Weights of a small transformer language model.
Size: MLP 3584 GELU, vocabulary 2048, 57.4M parameters.
Architecture: LayerNorm after each residual sum, biases.
Training: a variant of Muon for these matrices, 5398 steps.
Each number is 128 + 32 x the weight over the matrix's rms, rounded and kept within 0 to 255. Layers, rows and columns count from 0. Numbers have three digits each.

# up: layer 6 MLP up, 3584x448, rms 0.041, rows 1824-1851, columns 0-111
# down: layer 6 MLP down (transposed), 3584x448, rms 0.041, rows 1824-1851, columns 0-111
up1824:111142094199121161109056073150121142123147122161120160142152057062100118073174111115094100131105149135171119138133069139048100102131092146139215159121146155122167140147133131092122149177125079168156180148133204123146083164121112144104105112129115147159131074111166153132135132139147137142132137133191072130129179166125195132133152104102
down1824:108128134166142092165154185120129123162116114116160157113147121156137082166157208118165114130144149161149083102122103123092130136091137098082181121095153172149074140169139164147130124133132134118136126143068061123168146156113103090106067074133167119098164068188178158107130176130145137179134112138049124087113069124103165130098094199125
up1825:121160100173122164107155146102185113102130131071139146064123176121155072098173212104196144091128166089119129155124144114106105130141093120158124120114148127146114079101110081182087128089184091123096156148146106099135100079140142152106161073119166114090077154101121179172059075157150126124092076151132143163114129174212148141116169096152
down1825:111088170093127155121140209122180153096105123149153201169140075086143114103105109102158101109113088182092126139190131166189142115178102149192093107124184151105092103090186129140092107139163083118198153172088110126131132176075113160108171120112175137132196089109127128161129128113102150135153152096059114148140145149156145079079102144130
up1826:079163147103105111105170055093178121118139115164116109161162142105103088149136114117123104136102085103152128175120166151124139196088116188162198101067090118137185091099069115136136162100160165095080128101115106143119081064159123131119157160101076056152167158111211130121129179125084095108106195116140160144140139159193180167122137200157
down1826:150188131055167138150143151176127133113069135129132140146128165108153121172104066190155135181141130130108186187148087118150141165125158081160119103090118180115143065065133146152103128130084126110155181112132109084119173144180091152133162110136092111197090076044162151108149103201175105176132173108113123116185055085167128097058123139131
up1827:116116090144141148104109190098135151118157139166132186142152146138147159209104157102081146146133121131115134143086086059146105098121134154140125135167130148208100086178157159121100157137160065123175166090061157100049143075107156103096098117134144135089151120135144178194172098111144123141118099133170140146115094142131128095154131072098
down1827:131150150173082109113108155165106113118162128132107109115131119159150194144130079143168122125093120103161155170118115107105122080156088161079161166080140041123101148081174126162093112138106129095119139111169138124119163176146108174143125104150170129044075127067156139093164116168098160068163101083205104073121112143158105211089071071108
up1828:099106141123087132146092112099138069130130124102151151119092123072078132166031169129088107141120133088101157132160174121143138141116134163096186104110118091163168113119118168138119161138101141068178102115143172146148098138090105153080142079159141121097106124136113137082109069132161178127152150071133127123063120097171120149119134152099
down1828:122139143110137097149157145111136079145143173131151116180116178153100080121165127116100111173187122140113115155160093173141087116162122119128156113168142096149106106161102125122121138133120138126124127151105123146127136145129076115165070122142096158187092113158140090148120123085100138166133151208142132091162129153117144090087125067088
up1829:166127132096181131126153173136107081103206159109151082202151148060168174124148094132057150157158139130121135146172179120082152071126145095079183114109199151154131138099173073164122109121150117063105073143117134117151104163160159158096160122156112053188129049128101129123139131173126131160117121145175113103157169124130123147179111189149
down1829:220102114124133214112173141070156154201140134092113113157184111194092090110156203180130211127128130103162120128127084125155135128110164097100104070138115140141138158095129071135116147168142179153157189133100155093097157184065184166126083132159122082143134103077155157102074155113117126128123106134136143119090146162100113085155152145139
up1830:179116144092138114082218119140151101118121150139048126178131077128133150133144081153117174152136125144103104093088136153184126137151071109083093131083117108119109127119113100114140079127080126131115125093111136131119114147115087156208191109129170165124148123070156126140148133123179155058079132123126178116129106124137072131121157128119
down1830:167104184162040113048089193102135149172153138126131087098170097098112097159170103193123144157092094165143096133134123161174099142186144106101067117093115127132106102179106135160192089183133127114177160195091149094115107176134174124140089053132187100110160096118096182149080084134149095141120155148188156159120143146111189114119110146149
up1831:136076062171179130130147120161126151110136132128204110146110129186119081165102125132120127151122136123141113136146134072146163087120099143122078185106101156138114125163122092116116127154114141117165176145088093151128140160136117176081157135158177148158106134129136097114159203161083112122090117095173116097113145115112126096140200166099
down1831:104175138111122126087082116129153137137123119097112138113109116155156101102110106116147148122095127084147074120129126112093127132157108079114151061215175170115186100115144148135148129124172101122105148148145165123142150164120159154100123145163106151160133155198106181150113097144130140196137139088150122116080093139114088167127114135143
up1832:104171151177142086102122155122163128151155143100162133080137203143080125126108154156090156146137136163108117131103115088164162150139141098138189150068093127139110110100080102116165152102075147097109095148160153128135145106114075084166102177109094182136165170153103145141084113087086135167166143124109119161097151128154159085140056122122
down1832:105128121074150105111129147171131100125083177147078142172189147125190129144188115148128077139154168103074135192161170108179176137123095159120118109123112170115078108067095138185117205160123176115133173124109170127101172137137165123144117123091145147097120124107152132116101088175122105144161139137102152159046097132155101146145103131129
up1833:133106116134153149140090133117106119126154101114197096107079142083117107153165087112126065111100112160147114101172111167204146096114068081114086201086129142110103112087118170158109135108119176131181205090102060117123166166111106166108163141153070083131160121175061109087081121094098110139121136120095170182111125111102123159164165163143
down1833:071167167173150087163103131112104113120114120126130178130150102149100144134094184130126116097151139123153110138103102107158149125101143125109133116184118189119159052115134120193148063153146124117103081153152160176117085128143177134095099089099114154115084184097114175157140120132118156119142097152150120161024164132129155114087142123104
up1834:110092135054178119101133102116135126115144079155135098111145109123073073098083133109089155103160130082077154089160153110178100143179124157111136089084162192088142151044128119151101123119169125135090096169127150185025092126096163114173148144114088194154149134080114144144141179103114124117139133201187139157084144168182117077129144105148
down1834:183145166078089106149099083112157108065132151075193090106144149088111150128157150178038136111103142149167118151136115106123137108145129175115131168140192148099149129129090123103130120162123152084199091175143103115172167121062139168136116189144092136197145114160100108189159161154154153137126163178025130126110114136120112164169184140183
up1835:128099142124148212186131130166122108186100145131154148110086136144076141162121126129158156186113205153137111121154147127098075133126109172140088083164167110113134107104134121112169147140186153079148147092074127145147124140093113082077102079180205094094101202073228124173166070111084108114102118161152161108091153174140083190101113107137
down1835:151087133053154089148135104104131127101087149066103095140093076127171120088115157073109189194125105176186099095135069104133150138158156174163105096103141160101182086138104151146122154098138166163143123142103108140174130116128049106092178168077152141198167117116100074145200155203062033133121089150101079113145111058124105103086156101147
up1836:093167137141156156163181114162093100124160141179156117134148130178164124085120088151158151151106149124132107109161092125103109148156150134116115092176159148137206125159135142084117131152129116089106133088076152110126128146116147119167118161112087149133140078114116134091102187150075176116120153136096154148089131118144119167136127141123
down1836:137135161150111154143132165127143136125095129131088176164120088140139140159104151101159131191112141124155117112110114154132149151116120126174102088116115140092179110120127171170109108141105153157138108134089093146109092131133115109077110127151158103115152113100084153109088119094110125151137103187098099138087130135141161104118188126136
up1837:130160080111139188128110128149130139098116097139072123087171217132163121126143167062093104176201110159128130112123119142068109158141170114177092125142143171081089105117067108095105080159117158076100127143106146149132099096055133128101102096085109134134131115207063125120137085171151058172112144160095114127155168191119142114122155120116
down1837:131147119192086156093181071091162154148043141114093072093150133194147104139110153081140090094170152126121095130103116123142179130154107139145186175127115203084077096108183153139114171088125122100050122146156128138165052109087131134170176058130199184119163144096138134098138163084127139105115127092203179124102163134126121065152126190132
up1838:076092113175073071138140161143115124125129120114103164132113075144111097169124077140130106135129129131132183096172116115160152109088112101129119164140122149160137151155130127093136203152158145089168117113147120095102112115118123125093134150113115114171179134138125149116101079154116096126141138173118095165152109087180096128094137135130
down1838:137131141104152115087113140097110133101106143144128097134108121150114107119155118097104149135127127075152111075118157130105131102122083143143117143131101117157136152139140143153112130081185151131116109120178113117123124103132150126121123134150144133111094142117143148121144186159160115159089097131125138101119133143124129133136136166180
up1839:173138065084113101079123153098157116112087096145174066147097152102095165171139188102093158115108140113123071152067088106096126136106100137093157171115171073160095162172196153110121125095122158187071158068116098140149152101129138185190117147090113079087094159062166118120168117122133171122106159135043155153126163043101153119130124162114
down1839:152103189074123197139057164135147143133070096110173143131122160140189160149132110113120147113068131111115139102134143096129145112130081093133073198094117104150164093144134113085103170123096153133120159134071131136135162135150182186076068068159138145116092119074037126137162157136133156141179096157193084126131158131125079121194081087139
up1840:124144155103094096153097099100133144110150081094118182150151140163119124101070171132104140137157169111096110117105145122100156104100140105113104121126097136092099154096155149105200093101130122144158132164077144129108043098117058118154136143182126090171120111104170204110136152110117160123158164123127106122151118150092143149083144137113
down1840:104153179167189134128116097088093137126145131089070140139185095073132129113191131116103122108127153101153078075083103100137124178099151115116170105101116134107107110126115104119086165140071145164122182121119117110155184166137128165080080151152071109118093177127169083132135131206090125140108132091204103110085114078119128169094144115112
up1841:124128117117137106150103168164149127165103177081103081156118132117191134186151073161094148104101179116133110096072178072139178088150105109190134171215095103090072139169117098093148108150141134052147135166131047113179145105108126096175137118137124204104132116078156141175077091118175101083087167127174134103109136218144016168126088092106
down1841:109120099147086126150145076145166110179180196164146130169115160172067094210069158085189094135177124126162106155127089086145125154154138137118135136158136155125093202112130120159151194153062099117072128102197151110143149072118156134143077135138134118145124117142077119119110134130096119132100074088119149132165110170177184192199146143155
up1842:135104160143190134135096081126167115112072137144198042130131142123099098183154136071168134138135162181116144135057155071080135176129091141133129103116174143076102132140138125104173189102110091075106166194085096106094103129119070128135138156072132097142163109169130159114166166194095149182101133202198088165164082126120124123157143148126
down1842:059098084213178113050064166122112155144116191117122163074111178144107097015104167100133174169137153080185099141157217098108071104164188119175178072143122172112170100127148053152088168126170080107139163126115098169145159122104070122132130137097104086198103155090102114103163102067081114051130085161167145109138158133114185156125112096136
up1843:186120123129158084169196109124108105129168109082154141186144106126109108136087115147143137083176162108092136098151176130100114174112092166119162099151150092111086138140060135076157132112136176098134153150122085089179092129151126148078150175190119124143127086112135132160127128104088110175154156101094164054148138101090129122161163103131
down1843:121104203139132098098096101159087159162146141178152080124100142131157115102089135083121159126090169162063125092174123082155154122118133096103103076095115113184087130065166121149111143169138104152095186172110131128130140125136150113126104140126164127120158125163145082121123083074151180188119118108059120093110114130072149146110146162138
up1844:125136128150121156136146156095123213125109106159132186092167157143090112140139133082133166170115163186128123134145125113127125127103166169107138146109140177148129149111185138100122107068113093130128136147123157188135086101161049096096079108087132123162137120116138128126133142137112125123176120145103088183176151129172111142169145100104
down1844:169148135159125136109188113152110113120115178150091112166128122131084144137161167154151105128120103156110135088134094106113146164178092117081154077090107084189152124146069135126119111144178131118093157139077176171175112143113199150171174150120102095079138149176121130091120102122138110105132125153168094157124111169149179108111177156118
up1845:136089095152176149168146109133117101140113117101133100112106171193076086131085185130111134122180109111108111183107115148154243173180160106042127055170126125077097170126125161122066131145102100165158115132117054140108105103181117098223157152122146142157168194137120118101072174161155142073181147161118114096125106070152122131192089110158
down1845:111063122215132097134167146149138140151098136179083176158108071182121122131136107133128152201104159093141082136138067083148152126081138147148114154148109114175089134170102084130168131103147117115143110067105086151179092133125081132121173149091204093175181189096161121187061065112160111099105169149140129174069202144121091095161102191130
up1846:138079106131140111089152127136140141171135117116121135156142128105108096120134128173065192104107123098161096151114106114153152118109151139136100095131148081089118179111080115146168128108153200164106178161157174122117096158142149075154132079151123105139176192114152153118141168083097219128083099107149154116156153148118119148126125159147
down1846:151116160174155130152147122175095104174136107116139110064107184090128155123175180142126146147133167121179105100186113131092111154073074156123123129150129090139162139190144100186138112133130130129110146093081172117101134086162124070124116162112136129133061101109153101161102144154135118169137142142069071098123154107111159112107111145125
up1847:098114116077166130129094128174155109202149170093184177145175170131156108199127138163186177115125105061091105095129141116079141139168105136062124070109108163145130181101149124098066166137188111141099090135135123092131121156070139108129134150081104095101072116081100086120099097087074106106146114134106131093095125097146115160086139113082
down1847:165102099132133121141130116170131073080078163063193105147143165077162148162164144122088105124142099141122099063152174125095056145138121132128110119184123148148187168167050108112107138147149093107139127156113115148164108131096151140097129120137121139111120112110109144164139159071134103082123122126106085178127125155125132171123151112109
up1848:096102160156095179103131140082102114127072161133144165102118101061123179125165143145170094138126153112153105153098091146190103139109146127126164121152139087139140081115083169134091127111169131160096101184147082154144114196110152157122139181156095093165156112132133110165141111064096111161188146162091072171043077174116123140147094133142
down1848:136153155192103155116118131163177134181107106094099095155116208075091089114062179146139079146152117136113144106140138124112165113158105208162212131131125157129125165119096168044106127097118113156069135103111094142144156116200170169081158092115077130115101204152131142112087157122096150168146076097088098071150111134047131154158026185147
up1849:079124132163102118125133129124108077170086132099108138117131088156140098157162128162101123119089138091098099112126165133135133117083162166144103139113108133129150171131136150096094170114137090086121113078098115112089092137170195092102098089144079156096085062138100142076123153166104103144107154109164098158121148167152074076112171116125
down1849:083197111137128120153140138137171113105188088106161160109096138126095113057096123092123130113164076137084095145087101111137095147183141153126150120085133159129123144126088199160137133139148152123173142169130131122156162132139167154135172187128134071082075092170193106146130091116095188119146090158098164069125118151134200153099138159106
up1850:120120134137039164054107082078089107098087131124161189058144175114209169124134104125117103062138108141107126081145202133212166190095092106146149090091154167103139124145174142158098150188167133128103175097098135094138109071150143084147170110115126080131122178156215126109115169110198130121131135093102145139167101171078080108082149113102
down1850:158135118105163205109178064080133107159121141032139086104139170156135150090112099137132160184121084131140086100133090141108114081102101181126110096039131118192043129160144140120138186058098179170086103154161146160149099102118123100125155171120140138164154111117144143131102079149110086147177186129092148103209218097155112107153099155192
up1851:205151140172123171104173170133173102114141180133137130173103116147107172094143055151125141123158113142145191137137133118149093152107152139078195085156094111191197072132056054159131147153197143092101151119122131199137110103114099120043104087122105165110125085158157095099134077098137108157116077128159127106115164091145129124086082116132
down1851:121170165143121085128089163132097139169146150185095075132154163149181138111157162147132195166117134132138157105133072148085146163151111147114132125137091106071128100122150086082113112138101148181128115146094134162122161129106178125190147145130107103159124109148208124125109170159088107136106111163101131075098098120117133115158099153076